Each number is 50 + 10 x the weight over its row's rms, rounded and kept within 0 to 99. Layers, rows and columns count from 0. The size before them is the row's rms in percent of the matrix's.

# up: layer 7 MLP up, 2048x768, rms 0.0229, rows 924-969, columns 720-767
# down: layer 7 MLP down (transposed), 2048x768, rms 0.0222, rows 924-969, columns 720-767
# gate: layer 7 MLP gate, 2048x768, rms 0.0228, rows 925-970, columns 720-767
up924 099:48 42 50 56 43 59 46 51 49 34 55 42 47 48 42 53 55 61 46 51 53 50 46 38 41 45 47 61 31 52 56 67 49 42 52 57 32 45 62 38 52 62 70 71 30 49 51 42
down924 099:58 50 68 54 57 60 45 45 60 55 54 32 57 59 50 37 47 44 21 21 58 39 52 50 56 47 44 57 40 45 52 51 35 56 28 47 33 57 57 46 59 53 61 68 55 55 60 42
gate925 101:26 40 40 60 38 50 53 58 63 58 51 56 22 53 50 58 47 36 48 42 38 28 68 38 48 57 57 37 50 57 48 52 61 29 59 63 41 37 53 58 51 45 47 55 49 50 50 52
up925 100:69 59 66 48 79 48 50 43 50 50 48 65 47 46 37 49 49 57 37 51 63 56 46 42 50 73 49 63 53 48 58 42 71 46 62 65 45 49 57 46 58 36 66 50 43 59 33 33
down925 102:57 45 41 37 52 17 34 38 51 50 40 50 54 53 69 52 41 40 52 70 58 36 57 37 45 59 56 43 55 60 52 64 52 40 61 50 51 54 61 63 51 41 49 39 40 42 54 53
gate926 104:35 43 54 27 38 48 50 58 40 46 51 50 52 39 54 48 52 56 63 55 42 52 58 38 56 51 51 59 39 47 65 46 49 58 47 47 39 58 41 57 38 47 46 53 49 44 45 52
up926 103:43 65 60 47 40 47 46 38 31 41 45 49 56 40 50 59 43 44 52 68 39 49 42 60 55 67 43 52 53 39 43 66 34 47 58 54 50 36 57 36 62 33 48 63 48 60 45 48
down926 104:58 43 45 53 34 60 53 51 27 44 52 67 54 49 41 41 56 37 52 50 57 62 46 54 49 59 52 47 49 64 29 53 54 35 47 50 52 32 37 45 55 48 58 56 49 65 46 47
gate927 102:52 50 51 52 46 50 44 64 45 43 77 50 41 62 40 49 48 42 61 52 36 60 58 66 45 64 55 49 66 47 51 54 49 65 43 56 38 32 51 64 62 42 56 53 46 45 33 33
up927 096:31 59 62 47 48 70 51 69 45 49 45 63 34 56 38 60 52 59 54 52 56 67 55 47 52 40 43 53 56 46 52 56 42 62 56 46 41 33 44 18 38 51 53 58 55 64 43 54
down927 099:55 32 57 57 42 42 57 40 48 46 46 53 54 34 51 46 25 59 65 65 25 53 60 52 50 57 35 50 46 73 39 56 52 38 56 56 43 87 43 52 45 61 42 47 58 52 52 56
gate928 104:34 42 56 55 53 74 61 50 42 54 47 38 47 49 50 47 39 68 34 60 31 44 46 42 63 27 39 48 48 38 58 31 52 40 37 45 47 54 42 53 39 71 38 45 64 44 39 43
up928 103:63 57 61 46 39 51 31 54 35 62 55 36 55 41 38 45 53 43 39 51 55 56 43 67 28 47 58 43 50 57 35 48 50 50 50 30 55 61 48 86 42 31 58 57 60 43 49 58
down928 100:40 53 54 52 47 54 62 59 44 47 57 55 63 57 52 48 63 51 56 47 49 38 24 51 55 58 66 38 44 68 68 30 70 62 50 35 50 52 58 45 72 47 76 40 51 41 51 58
gate929 101:48 31 49 44 45 58 40 52 42 45 62 42 52 41 50 56 43 47 67 44 47 44 50 57 42 57 49 57 61 51 46 41 55 39 36 44 53 28 55 53 43 82 25 23 60 54 56 54
up929 099:46 65 56 47 66 50 57 47 49 65 53 58 36 63 54 38 33 50 70 35 57 47 44 49 55 53 41 44 58 45 55 61 50 39 59 49 36 61 50 70 53 68 39 49 38 50 43 49
down929 099:55 42 33 49 61 55 55 47 52 48 33 55 55 52 46 30 43 53 41 52 47 55 54 46 33 72 38 54 55 59 56 63 52 35 42 49 50 45 50 73 44 43 59 50 44 52 54 51
gate930 099:42 61 52 53 42 39 42 61 64 65 41 56 55 51 45 43 47 51 57 64 39 48 61 61 47 54 65 44 33 56 34 58 41 47 62 47 63 50 75 59 55 80 67 35 65 55 42 46
up930 103:57 47 54 39 46 60 46 60 50 46 57 44 44 62 47 41 47 70 43 57 50 44 44 61 33 57 42 48 62 43 34 32 52 40 63 57 33 49 68 57 45 41 49 40 31 71 49 47
down930 102:52 37 41 57 37 54 52 47 54 41 51 59 46 36 41 62 28 30 51 48 49 20 65 41 54 33 58 50 38 46 62 55 50 50 46 53 42 39 55 52 43 62 48 71 50 25 40 56
gate931 097:43 65 57 41 80 50 51 71 51 59 52 42 64 48 41 42 44 50 52 57 51 51 37 46 46 45 52 48 51 35 54 68 49 58 64 58 43 48 51 63 59 42 47 53 44 49 37 26
up931 101:40 52 54 54 32 55 42 37 51 36 43 43 31 34 54 46 68 31 42 34 42 56 54 67 48 59 55 63 29 69 46 29 39 35 47 38 43 22 55 67 71 36 43 54 63 45 48 54
down931 099:68 47 55 48 35 45 45 39 59 41 51 56 57 51 47 47 51 38 44 50 54 49 70 70 52 66 59 51 28 36 53 48 46 28 42 43 35 37 56 49 55 34 37 50 42 51 44 58
gate932 098:55 56 28 36 58 43 62 33 63 45 51 44 52 58 57 47 48 48 53 54 57 37 52 46 50 45 39 52 62 40 63 48 43 53 57 72 30 40 68 53 48 57 57 37 44 41 34 53
up932 096:41 54 44 49 48 61 35 58 56 36 41 61 46 53 28 48 54 41 40 26 59 34 54 44 54 42 58 47 51 39 35 39 46 36 37 56 31 59 35 44 57 52 48 49 54 32 43 58
down932 098:52 55 53 75 49 39 62 63 63 53 50 42 44 42 60 38 53 50 51 29 44 79 38 57 32 59 56 63 38 47 53 54 41 52 69 61 46 64 58 42 58 33 55 47 43 51 37 41
gate933 105:35 48 49 51 47 55 28 56 63 52 43 45 69 40 58 43 71 35 48 65 39 45 57 55 55 48 41 57 65 53 48 54 43 43 52 53 64 53 45 64 42 61 48 59 46 59 35 64
up933 101:70 55 62 34 44 41 45 51 23 57 49 36 59 50 47 33 48 52 51 42 43 53 47 39 36 43 36 47 66 59 51 46 51 63 60 62 57 52 57 45 33 31 53 37 43 50 51 58
down933 100:51 53 54 53 46 57 41 22 36 50 47 50 52 67 45 53 54 34 52 54 47 41 39 47 55 25 52 41 50 54 68 62 61 44 51 63 54 69 69 54 66 53 39 52 59 55 43 38
gate934 096:28 41 53 46 45 47 53 41 62 39 60 46 50 55 43 46 54 51 41 47 60 45 73 52 47 53 47 44 70 59 56 48 38 63 52 52 44 49 47 47 53 41 57 29 64 54 48 44
up934 098:39 34 36 43 58 60 55 59 59 22 41 56 79 57 49 55 42 56 61 42 40 53 50 50 63 38 69 60 44 48 45 61 42 41 35 39 44 35 45 43 53 54 34 68 40 55 48 48
down934 099:64 42 53 60 57 40 64 53 49 66 49 64 38 49 60 63 43 54 56 44 58 60 46 60 62 61 48 63 56 23 62 64 35 43 17 41 50 36 37 45 61 57 52 62 45 54 64 80
gate935 102:39 56 58 45 49 65 64 45 48 45 47 50 51 30 59 63 34 42 66 70 51 42 53 37 54 35 46 48 42 45 51 62 59 43 45 57 34 67 57 59 60 44 57 60 55 53 60 57
up935 101:60 48 45 42 54 49 65 33 53 57 39 58 57 50 33 55 54 54 55 45 47 50 59 46 54 40 49 54 54 53 46 50 47 48 66 42 68 49 32 48 34 34 60 34 60 36 53 51
down935 101:57 32 45 33 56 62 46 75 67 75 63 55 49 53 40 40 52 65 33 50 31 48 65 32 46 53 31 79 33 38 57 50 58 52 33 52 58 47 44 52 35 59 52 40 48 44 46 65
gate936 104:46 49 68 53 64 33 52 42 52 56 42 35 59 45 43 57 55 40 33 43 38 70 51 51 46 27 53 48 57 53 69 32 63 33 64 49 51 59 55 59 47 51 55 57 59 57 52 49
up936 101:54 64 31 44 51 45 48 48 50 53 61 39 40 40 58 50 38 45 44 53 48 59 47 45 48 40 56 49 21 37 36 49 40 60 53 53 49 51 63 62 49 35 65 42 35 46 51 48
down936 103:66 40 38 28 65 44 37 51 60 60 46 73 52 56 48 49 38 34 46 36 68 55 51 51 56 44 47 32 42 44 38 56 48 51 60 56 45 43 49 33 61 53 61 49 53 47 41 70
gate937 095:43 43 31 31 39 38 39 52 48 60 58 49 30 51 64 44 25 56 46 59 35 51 61 42 51 51 59 53 60 51 34 43 49 53 57 55 63 35 43 60 29 56 54 51 61 47 46 44
up937 093:61 45 45 37 40 53 39 51 28 72 58 39 52 60 29 61 63 48 49 21 34 55 46 45 42 49 27 50 65 65 55 67 48 60 52 50 55 50 45 74 35 61 54 58 53 60 42 44
down937 096:50 51 49 47 42 41 37 46 48 37 61 56 66 52 59 54 25 53 53 46 66 59 32 44 22 31 54 58 56 29 50 45 40 52 47 58 68 62 15 65 52 32 41 42 56 46 46 54
gate938 099:48 64 44 45 53 49 65 64 41 67 63 59 49 58 28 60 25 35 52 56 31 63 55 52 48 23 36 68 72 57 32 70 53 57 52 52 67 54 45 58 45 46 43 42 44 53 68 38
up938 097:51 48 58 52 69 57 50 62 60 64 59 52 47 51 58 52 56 49 53 52 55 62 35 42 46 51 35 53 36 38 54 34 53 68 38 42 51 49 53 46 44 70 46 52 78 64 57 43
down938 098:78 47 51 28 48 30 65 41 66 50 37 43 71 46 54 49 53 60 44 61 48 47 47 40 56 42 51 48 47 44 52 55 45 57 55 54 58 54 61 52 66 63 59 36 50 51 51 41
gate939 104:62 39 52 51 60 48 33 56 41 54 47 52 37 64 33 70 56 55 38 48 51 34 58 36 49 35 71 50 39 56 57 50 38 38 51 48 55 55 51 61 56 52 40 33 39 51 52 63
up939 104:52 43 65 51 45 48 52 50 47 32 57 44 54 51 39 49 42 57 62 59 66 55 40 56 38 51 44 57 36 71 51 49 60 43 59 56 56 45 58 46 65 30 56 38 52 47 48 48
down939 098:51 54 25 59 35 62 49 22 32 49 38 39 58 53 48 59 51 56 61 43 58 48 39 42 35 56 59 35 51 55 36 49 65 52 50 47 54 57 43 48 33 52 53 43 48 36 22 32
gate940 095:54 45 53 60 47 47 53 50 59 78 38 45 49 37 49 40 59 59 54 57 49 50 49 51 32 52 42 55 51 56 66 41 54 54 55 30 58 47 54 64 38 64 43 55 35 48 65 64
up940 100:53 64 50 48 55 59 53 55 52 64 49 58 36 30 39 59 50 35 58 32 44 41 41 50 49 33 52 57 30 52 47 32 55 40 42 28 50 55 63 50 56 55 63 60 54 65 45 63
down940 099:50 70 29 56 51 55 34 48 43 46 53 51 50 55 41 38 35 37 40 58 40 38 55 56 51 34 49 37 48 61 46 48 35 40 39 67 47 61 56 42 47 40 51 60 40 48 50 72
gate941 098:45 67 33 32 62 56 45 70 61 52 53 42 28 28 35 54 48 68 57 56 41 40 51 47 59 37 52 47 55 52 56 58 62 64 43 61 50 48 37 40 52 35 53 58 30 43 55 47
up941 099:59 71 27 51 33 64 43 56 50 61 43 56 52 61 39 42 69 39 57 61 48 50 41 36 58 64 36 54 58 59 49 59 48 53 42 46 50 52 48 57 36 49 42 35 21 46 50 43
down941 100:53 37 41 61 57 46 45 46 28 56 50 62 45 69 25 46 48 65 52 63 47 52 37 49 53 47 51 42 63 43 39 54 52 32 34 38 55 49 66 45 52 55 42 62 40 75 50 36
gate942 106:41 59 63 56 72 26 61 58 51 56 37 55 47 59 48 55 63 54 66 41 56 36 56 38 50 51 53 66 60 39 44 52 63 46 50 65 43 70 38 53 54 51 37 45 49 50 45 54
up942 106:59 54 37 40 55 49 65 55 56 53 52 55 40 63 55 49 52 48 35 42 55 43 57 36 37 51 55 59 46 40 57 41 59 55 62 47 45 47 56 35 51 25 48 38 55 52 63 47
down942 106:52 65 50 48 50 36 32 45 57 52 47 63 49 47 69 50 55 65 57 51 44 35 55 48 47 50 43 49 33 40 47 43 48 73 49 64 47 50 46 22 60 55 48 30 67 47 44 35
gate943 099:66 51 50 54 71 61 46 48 60 54 49 54 45 47 38 53 54 50 57 53 49 38 58 49 46 59 58 51 60 58 61 39 57 55 47 76 47 66 41 53 55 36 37 49 35 38 58 48
up943 100:49 45 54 58 33 60 42 41 56 39 29 36 50 58 43 43 42 57 57 48 50 56 47 60 67 46 44 45 63 62 51 37 56 52 39 58 52 42 43 47 62 55 57 58 54 33 63 53
down943 101:59 42 59 48 60 61 48 39 69 63 51 41 56 35 50 41 50 44 45 71 55 44 59 59 47 35 66 39 40 63 55 39 48 53 43 40 47 62 26 56 48 62 43 63 58 54 44 51
gate944 101:38 52 49 44 57 57 48 58 49 48 55 44 41 51 36 53 43 62 64 47 55 51 39 51 46 44 62 46 37 62 52 48 56 39 44 70 41 49 57 46 44 60 53 50 64 38 30 58
up944 098:54 43 47 57 64 48 48 41 27 59 46 49 40 50 45 36 53 56 59 46 33 50 54 45 55 56 52 62 51 54 62 61 33 36 60 42 44 57 42 51 35 50 64 48 32 31 51 61
down944 100:51 45 52 48 44 65 53 51 66 47 47 54 56 60 35 49 44 51 50 50 47 30 61 51 48 61 45 41 34 54 29 55 60 44 65 62 56 36 63 58 74 47 65 51 40 49 46 36
gate945 100:50 40 58 36 48 57 51 39 63 27 53 46 40 43 46 43 47 57 68 68 46 28 42 36 49 57 46 73 75 52 59 43 57 58 54 60 47 62 57 38 64 58 62 54 64 46 51 37
up945 099:49 64 63 30 72 53 49 64 43 48 44 53 45 67 53 54 43 56 50 49 57 46 47 32 55 59 34 45 55 51 50 49 47 49 57 51 48 36 70 44 40 45 66 57 55 52 60 55
down945 099:42 43 50 33 52 46 69 55 35 51 62 37 64 50 44 73 38 46 41 52 57 58 51 55 64 39 54 51 42 48 53 67 47 55 53 68 38 55 47 52 62 55 62 45 50 64 63 48
gate946 106:51 63 64 49 50 56 48 66 34 46 52 47 61 56 34 56 26 49 53 56 53 55 45 69 66 42 43 61 30 44 53 58 70 58 35 45 41 35 50 46 42 38 38 49 57 43 54 50
up946 106:49 50 41 56 54 58 39 35 39 32 42 85 53 55 65 49 51 34 35 41 54 52 56 48 51 63 45 46 57 43 42 46 61 41 40 37 51 59 77 42 63 58 32 54 43 58 31 76
down946 105:46 43 52 45 45 50 48 39 45 50 49 62 47 36 40 35 47 47 64 40 48 47 43 63 54 64 62 53 31 45 51 45 52 49 35 63 49 41 52 56 50 61 43 49 59 52 37 59
gate947 101:36 62 55 32 55 45 42 58 57 55 52 48 62 58 65 50 41 44 41 50 58 57 49 46 32 43 53 52 47 48 42 35 55 62 46 56 47 43 31 58 35 73 47 54 33 72 58 49
up947 103:58 46 53 47 63 53 64 59 55 44 69 49 32 62 42 40 62 43 65 41 46 48 42 42 40 49 49 54 57 40 37 49 30 42 50 45 43 45 60 43 48 52 45 54 62 64 45 57
down947 104:45 50 45 57 40 49 59 64 56 61 41 45 41 66 41 54 55 75 59 44 70 47 51 67 53 60 66 48 48 55 47 56 58 40 41 50 71 51 44 59 48 47 59 63 52 39 36 60
gate948 099:52 39 63 37 57 49 50 42 62 43 42 48 52 53 54 35 65 61 54 50 42 53 48 55 59 48 44 49 54 67 37 56 62 59 41 62 46 49 31 66 29 44 44 40 59 70 66 43
up948 098:49 60 58 62 62 58 45 40 59 57 60 41 47 51 40 54 58 54 42 46 60 53 72 45 33 30 58 48 44 55 70 59 55 63 49 45 51 48 50 65 65 38 54 71 38 44 35 60
down948 100:53 57 60 61 46 68 47 52 55 56 66 60 46 58 62 38 41 31 39 48 47 46 48 56 62 36 36 34 62 61 42 44 55 56 62 36 44 52 55 71 35 45 54 49 46 37 40 70
gate949 107:45 47 67 49 42 37 59 34 60 61 51 39 47 71 72 63 37 45 53 26 48 52 46 31 55 36 57 49 54 43 53 57 35 67 40 81 37 47 51 45 44 49 35 53 69 61 52 45
up949 107:46 52 40 39 63 39 54 54 60 48 45 52 31 48 37 54 50 42 63 50 67 57 48 46 66 63 49 56 48 45 42 60 48 39 39 63 48 76 46 40 59 55 51 44 44 23 53 21
down949 107:72 44 57 42 56 55 68 54 56 47 28 63 48 45 39 52 53 28 51 46 39 52 60 49 53 52 56 55 50 48 46 44 59 54 33 53 48 45 45 48 50 44 50 51 57 40 46 54
gate950 105:43 54 63 50 41 37 52 39 46 63 61 51 50 48 20 50 54 62 43 49 41 47 70 52 49 41 56 61 49 34 46 42 53 44 51 72 39 45 55 62 57 61 53 46 45 38 62 46
up950 105:41 38 67 40 41 27 57 44 35 52 57 60 56 48 58 67 31 64 61 40 63 45 38 45 54 54 47 64 41 35 52 51 38 52 51 61 47 45 62 52 59 50 61 42 61 67 54 50
down950 105:45 47 60 31 39 44 54 26 50 71 54 52 50 70 51 37 50 44 50 65 52 38 49 46 55 38 50 66 41 42 48 59 63 50 48 34 65 34 68 56 75 55 53 47 67 62 42 42
gate951 097:33 43 47 69 54 54 46 47 65 52 46 36 44 51 49 35 48 59 36 67 69 41 54 52 60 43 46 49 50 52 45 52 51 57 48 63 44 52 44 51 46 58 41 45 45 52 63 47
up951 100:48 48 37 67 60 50 57 60 45 59 56 49 62 59 41 41 65 65 52 48 49 38 40 56 50 43 44 53 51 28 48 48 42 66 53 47 57 53 43 46 25 53 40 54 53 42 42 44
down951 100:53 56 32 54 46 58 40 58 55 48 70 50 55 52 52 44 60 61 53 48 48 53 52 54 36 63 63 58 63 48 50 46 52 50 67 40 43 45 42 55 46 48 32 39 49 41 58 37
gate952 103:22 54 64 56 37 48 39 41 57 71 64 49 25 43 48 31 43 45 39 54 51 49 58 58 37 56 57 63 44 50 49 51 48 35 55 41 50 42 51 45 47 49 48 40 53 50 54 62
up952 100:34 57 39 45 48 41 41 55 74 58 48 47 48 42 55 42 54 40 48 55 60 22 46 45 62 40 48 48 50 47 63 47 48 40 42 52 41 40 46 64 60 46 55 59 78 44 51 38
down952 101:40 40 55 44 60 53 55 52 59 66 46 58 52 53 54 55 68 38 57 48 53 48 39 37 50 53 54 61 65 43 62 45 50 52 63 54 59 53 68 43 64 49 51 41 41 57 27 29
gate953 101:35 44 62 42 28 47 46 49 38 63 42 47 50 52 72 35 51 29 35 61 59 45 37 74 44 57 56 41 48 32 58 52 57 57 55 50 20 33 48 37 58 50 51 65 67 45 45 27
up953 105:58 58 57 61 43 49 66 52 47 48 34 64 43 47 43 51 41 44 58 41 60 54 49 46 48 56 48 55 49 48 50 37 57 49 57 60 56 60 46 38 47 63 48 25 44 51 66 32
down953 105:51 51 41 48 70 50 52 41 63 46 41 45 46 45 70 43 46 53 69 51 55 43 54 25 63 73 60 45 50 46 62 52 58 54 72 46 57 51 50 41 53 68 43 50 46 57 61 30
gate954 098:35 47 52 32 48 62 54 37 54 53 69 43 51 56 49 43 57 52 39 60 64 33 44 45 59 61 55 69 63 51 52 38 52 52 45 40 52 35 47 36 29 36 28 58 64 57 33 57
up954 097:49 55 63 46 50 39 52 56 53 56 50 44 42 38 53 51 64 66 54 47 62 51 41 51 54 42 39 51 49 61 40 47 40 66 60 53 50 57 53 57 46 64 52 72 48 49 56 49
down954 097:44 29 48 60 39 45 47 51 47 28 31 59 55 59 64 41 46 48 71 45 51 45 50 52 62 62 48 38 33 56 56 53 53 48 38 59 45 49 68 71 62 46 39 58 59 51 63 49
gate955 099:53 37 57 43 50 45 49 44 60 71 50 58 56 64 55 39 48 46 64 44 37 38 46 47 55 34 53 46 55 53 49 52 63 45 56 58 45 42 38 35 58 51 31 51 52 49 53 55
up955 097:40 47 48 47 48 68 45 55 53 69 66 40 60 53 61 65 65 46 45 45 42 35 59 54 37 44 52 55 54 53 65 47 42 63 59 59 55 42 45 58 55 66 63 65 38 58 43 52
down955 098:34 44 51 48 49 48 57 50 60 48 52 44 56 61 71 52 62 42 46 47 43 54 44 50 30 59 52 49 58 42 42 46 75 55 45 80 54 72 44 19 26 39 46 50 61 55 41 52
gate956 103:45 38 38 42 48 50 46 53 49 41 48 42 56 51 37 53 42 53 42 63 52 54 44 45 57 49 46 49 47 44 53 38 60 54 53 51 51 54 53 53 56 60 58 47 53 74 53 61
up956 098:45 43 62 42 57 43 39 45 62 61 51 47 56 38 43 55 43 61 34 40 30 69 40 58 49 53 53 68 63 54 61 47 67 51 56 64 60 38 47 49 47 49 80 49 51 51 63 65
down956 099:51 44 60 39 27 49 38 43 52 69 38 43 56 44 42 45 63 44 66 56 54 43 61 39 52 59 32 63 35 42 35 42 38 40 45 40 44 54 45 55 68 43 35 48 55 52 75 45
gate957 099:60 64 51 45 33 48 38 38 58 46 58 47 55 48 57 71 49 48 59 43 41 53 58 46 34 60 52 73 47 60 52 51 55 39 54 45 60 49 32 53 35 55 46 64 34 54 55 49
up957 096:20 51 45 51 41 54 56 62 59 30 53 41 24 46 46 53 47 60 27 47 57 44 40 37 40 38 44 55 65 47 39 54 44 57 46 41 58 39 55 63 57 43 44 53 45 36 49 35
down957 098:44 49 47 43 46 48 48 38 54 48 47 49 50 44 38 40 62 40 66 41 42 61 51 71 56 46 47 51 20 42 68 55 72 51 47 46 48 37 48 51 44 67 57 59 47 57 63 55
gate958 097:53 72 48 42 54 26 53 39 47 51 51 35 61 49 51 52 44 57 45 59 52 36 54 25 67 60 62 69 60 51 44 46 36 43 82 58 43 57 57 47 56 50 47 48 32 41 47 53
up958 096:45 54 45 40 56 42 40 76 46 72 49 51 45 41 40 56 63 46 68 56 34 73 45 52 59 31 23 55 49 48 53 52 39 62 54 68 46 48 51 55 49 44 53 68 55 34 59 53
down958 095:49 38 52 43 70 55 45 57 29 43 41 57 44 40 67 45 36 53 63 43 53 60 58 48 43 49 60 57 50 51 45 52 59 56 47 39 50 55 55 34 58 61 66 58 51 53 52 74
gate959 104:54 54 55 43 44 63 54 49 56 56 58 38 46 54 67 55 37 64 70 43 41 54 64 70 46 45 50 48 60 58 49 50 59 56 70 50 51 70 59 55 68 48 52 38 51 46 63 55
up959 102:64 60 46 46 42 42 56 53 36 36 48 64 53 34 35 39 45 63 57 52 42 64 59 49 46 36 54 71 58 51 46 58 46 45 50 60 52 64 59 42 47 45 46 53 65 51 65 51
down959 102:42 54 54 52 48 44 45 60 37 54 47 45 47 51 41 46 30 47 76 59 53 57 57 48 65 60 50 47 62 44 42 60 62 39 54 63 59 40 42 34 48 39 50 37 32 42 27 47
gate960 100:50 52 68 50 40 47 46 48 38 56 45 47 56 56 77 67 66 51 45 60 45 55 62 52 66 36 48 63 42 56 58 86 49 57 36 39 43 39 38 29 60 39 46 58 53 44 57 56
up960 100:54 53 53 60 48 50 51 54 56 58 58 53 56 37 62 49 55 37 55 67 58 53 61 47 50 78 34 51 40 37 37 61 36 32 41 43 65 37 45 41 46 42 58 58 46 36 57 41
down960 102:53 57 53 62 39 47 51 52 47 47 38 63 58 40 63 60 62 45 53 48 41 55 45 64 50 42 65 64 44 54 44 62 42 50 45 44 66 48 50 36 54 72 54 57 59 68 69 52
gate961 104:34 37 42 53 56 54 72 52 50 58 47 48 40 62 54 66 30 49 61 55 62 43 36 50 51 50 49 57 38 54 53 50 47 48 41 27 34 31 54 40 53 72 45 49 44 52 42 57
up961 098:40 53 61 52 36 66 43 73 61 49 60 46 43 55 63 48 61 44 59 74 52 71 62 39 45 42 37 56 55 65 64 49 48 57 60 34 37 38 36 38 31 52 62 50 33 52 43 37
down961 100:51 48 52 39 43 37 67 65 55 57 61 57 50 28 58 51 48 46 55 42 53 36 56 57 57 30 49 64 57 54 55 54 40 56 57 50 52 51 36 52 35 57 61 55 63 50 64 49
gate962 091:52 66 68 43 62 25 47 58 44 61 56 54 46 56 40 54 68 51 29 45 47 44 58 48 42 52 46 47 53 63 42 57 49 44 59 56 50 55 40 46 60 47 48 41 42 63 51 59
up962 096:57 60 18 47 53 56 41 47 55 58 45 56 50 50 60 40 21 49 43 54 54 46 45 60 42 38 31 60 64 49 66 52 70 47 43 65 62 58 46 49 48 44 48 62 75 37 34 47
down962 098:53 52 40 40 52 52 59 53 44 59 39 44 61 55 54 64 46 34 52 37 41 60 47 43 47 46 45 52 47 45 35 51 45 55 54 43 35 47 41 46 52 36 57 50 49 56 47 43
gate963 099:58 62 29 48 51 54 34 65 48 42 75 44 68 41 37 49 34 58 41 38 30 48 54 61 65 63 62 61 53 65 42 69 64 32 46 60 56 46 49 64 38 65 39 45 61 46 62 52
up963 102:59 40 33 55 44 42 42 66 62 66 40 37 57 53 41 50 38 42 50 62 39 64 65 57 57 42 46 41 49 58 42 66 66 64 72 67 64 44 51 51 55 51 50 33 44 65 41 58
down963 101:54 39 38 43 52 43 44 62 47 55 43 47 52 62 45 49 72 48 53 60 43 60 62 57 56 37 45 64 32 58 40 48 45 42 53 51 51 46 61 52 41 51 47 52 52 24 41 54
gate964 096:40 52 50 57 49 58 57 49 62 57 37 35 46 67 60 38 46 46 36 52 63 45 49 67 54 54 54 50 57 54 56 42 56 42 38 49 43 66 49 64 29 44 45 47 48 36 54 58
up964 099:57 58 36 52 59 62 65 42 68 40 55 31 49 59 52 30 45 63 42 52 39 39 30 40 48 64 52 58 56 43 49 33 54 45 40 50 55 51 51 32 49 47 58 52 60 63 54 54
down964 101:45 53 46 58 46 65 42 39 49 66 46 43 63 49 45 47 50 52 47 40 32 53 41 61 54 46 43 66 60 64 45 69 54 56 60 40 76 59 64 58 61 65 35 40 66 48 51 63
gate965 097:44 44 54 32 61 44 42 43 53 47 49 48 69 71 49 49 51 43 53 65 47 62 52 75 60 44 36 59 59 48 29 37 55 43 50 54 41 49 63 59 36 40 60 46 37 51 49 59
up965 101:55 35 66 28 51 44 56 55 61 46 51 43 70 30 44 61 42 45 40 46 63 47 70 59 52 34 61 68 47 49 62 72 47 59 50 48 43 42 51 44 37 53 54 56 45 55 59 38
down965 102:42 41 59 38 55 43 66 44 50 46 45 29 49 47 63 53 47 65 52 48 65 54 48 67 59 54 54 55 51 51 52 62 51 45 43 39 46 37 46 60 58 34 49 53 43 55 59 35
gate966 102:40 32 35 45 57 60 54 46 54 33 54 34 58 56 51 53 36 61 55 34 47 51 48 38 47 41 46 49 62 48 48 58 56 52 58 58 48 48 47 50 61 49 44 54 59 43 52 64
up966 104:53 54 51 54 46 49 47 49 58 28 41 54 35 73 42 57 68 34 57 37 48 51 51 36 51 43 33 46 48 55 51 40 45 42 39 39 42 71 56 50 62 43 49 44 46 41 75 55
down966 103:58 50 57 57 47 69 54 52 42 60 31 54 58 58 48 70 44 56 47 55 57 63 50 37 36 45 47 51 69 42 51 44 46 59 34 38 72 48 36 42 50 50 47 47 48 44 62 62
gate967 099:36 44 43 43 60 33 55 41 44 65 37 34 68 39 57 46 40 44 63 60 66 48 45 38 65 59 51 69 54 45 56 57 54 44 44 48 56 57 55 63 31 57 47 37 52 34 62 52
up967 105:43 58 45 52 50 64 70 41 44 42 59 60 33 55 55 43 58 37 49 67 58 48 39 42 65 42 68 53 63 26 48 43 56 37 49 47 40 47 51 57 37 67 68 69 67 56 67 45
down967 103:52 49 53 63 43 44 56 62 53 33 46 38 61 66 88 32 48 55 51 46 50 46 52 55 53 58 53 63 48 45 38 44 49 32 50 54 64 56 61 39 54 71 72 58 34 44 56 60
gate968 104:50 49 33 58 39 39 59 58 51 56 45 59 58 52 51 42 48 50 70 59 42 48 42 40 42 66 67 61 37 34 47 41 52 26 57 56 65 53 29 58 41 31 48 47 46 38 70 49
up968 104:66 51 45 46 42 61 48 55 47 32 73 44 58 35 44 39 51 56 51 66 46 47 56 50 42 59 41 49 39 61 34 54 56 56 46 37 45 62 39 58 54 40 48 51 50 59 63 37
down968 104:35 40 51 61 49 55 37 42 47 50 56 68 52 44 70 43 46 42 58 54 55 45 48 58 43 30 50 35 56 63 50 43 38 45 40 35 48 43 36 53 59 47 64 59 36 50 24 45
gate969 102:45 60 43 40 52 67 61 62 47 67 33 44 47 41 42 43 63 58 64 46 66 53 60 53 45 35 56 64 41 39 29 53 46 66 56 41 50 37 30 50 64 48 52 55 75 65 50 44
up969 103:54 64 54 64 49 62 45 46 51 49 38 47 50 28 39 57 47 56 67 46 44 60 47 54 30 29 35 61 60 66 28 67 58 63 60 59 40 43 64 47 53 60 31 54 79 53 34 44
down969 104:68 56 47 46 65 54 70 55 37 35 40 37 56 41 57 61 43 35 66 39 38 49 63 54 65 49 41 52 48 59 49 35 52 60 55 48 58 40 57 33 40 33 35 43 52 45 55 35
gate970 101:50 59 50 41 45 34 60 44 47 66 57 66 43 42 56 57 46 52 61 43 29 59 51 60 51 53 60 49 51 56 53 57 56 64 48 56 36 54 39 54 48 36 58 51 50 58 40 46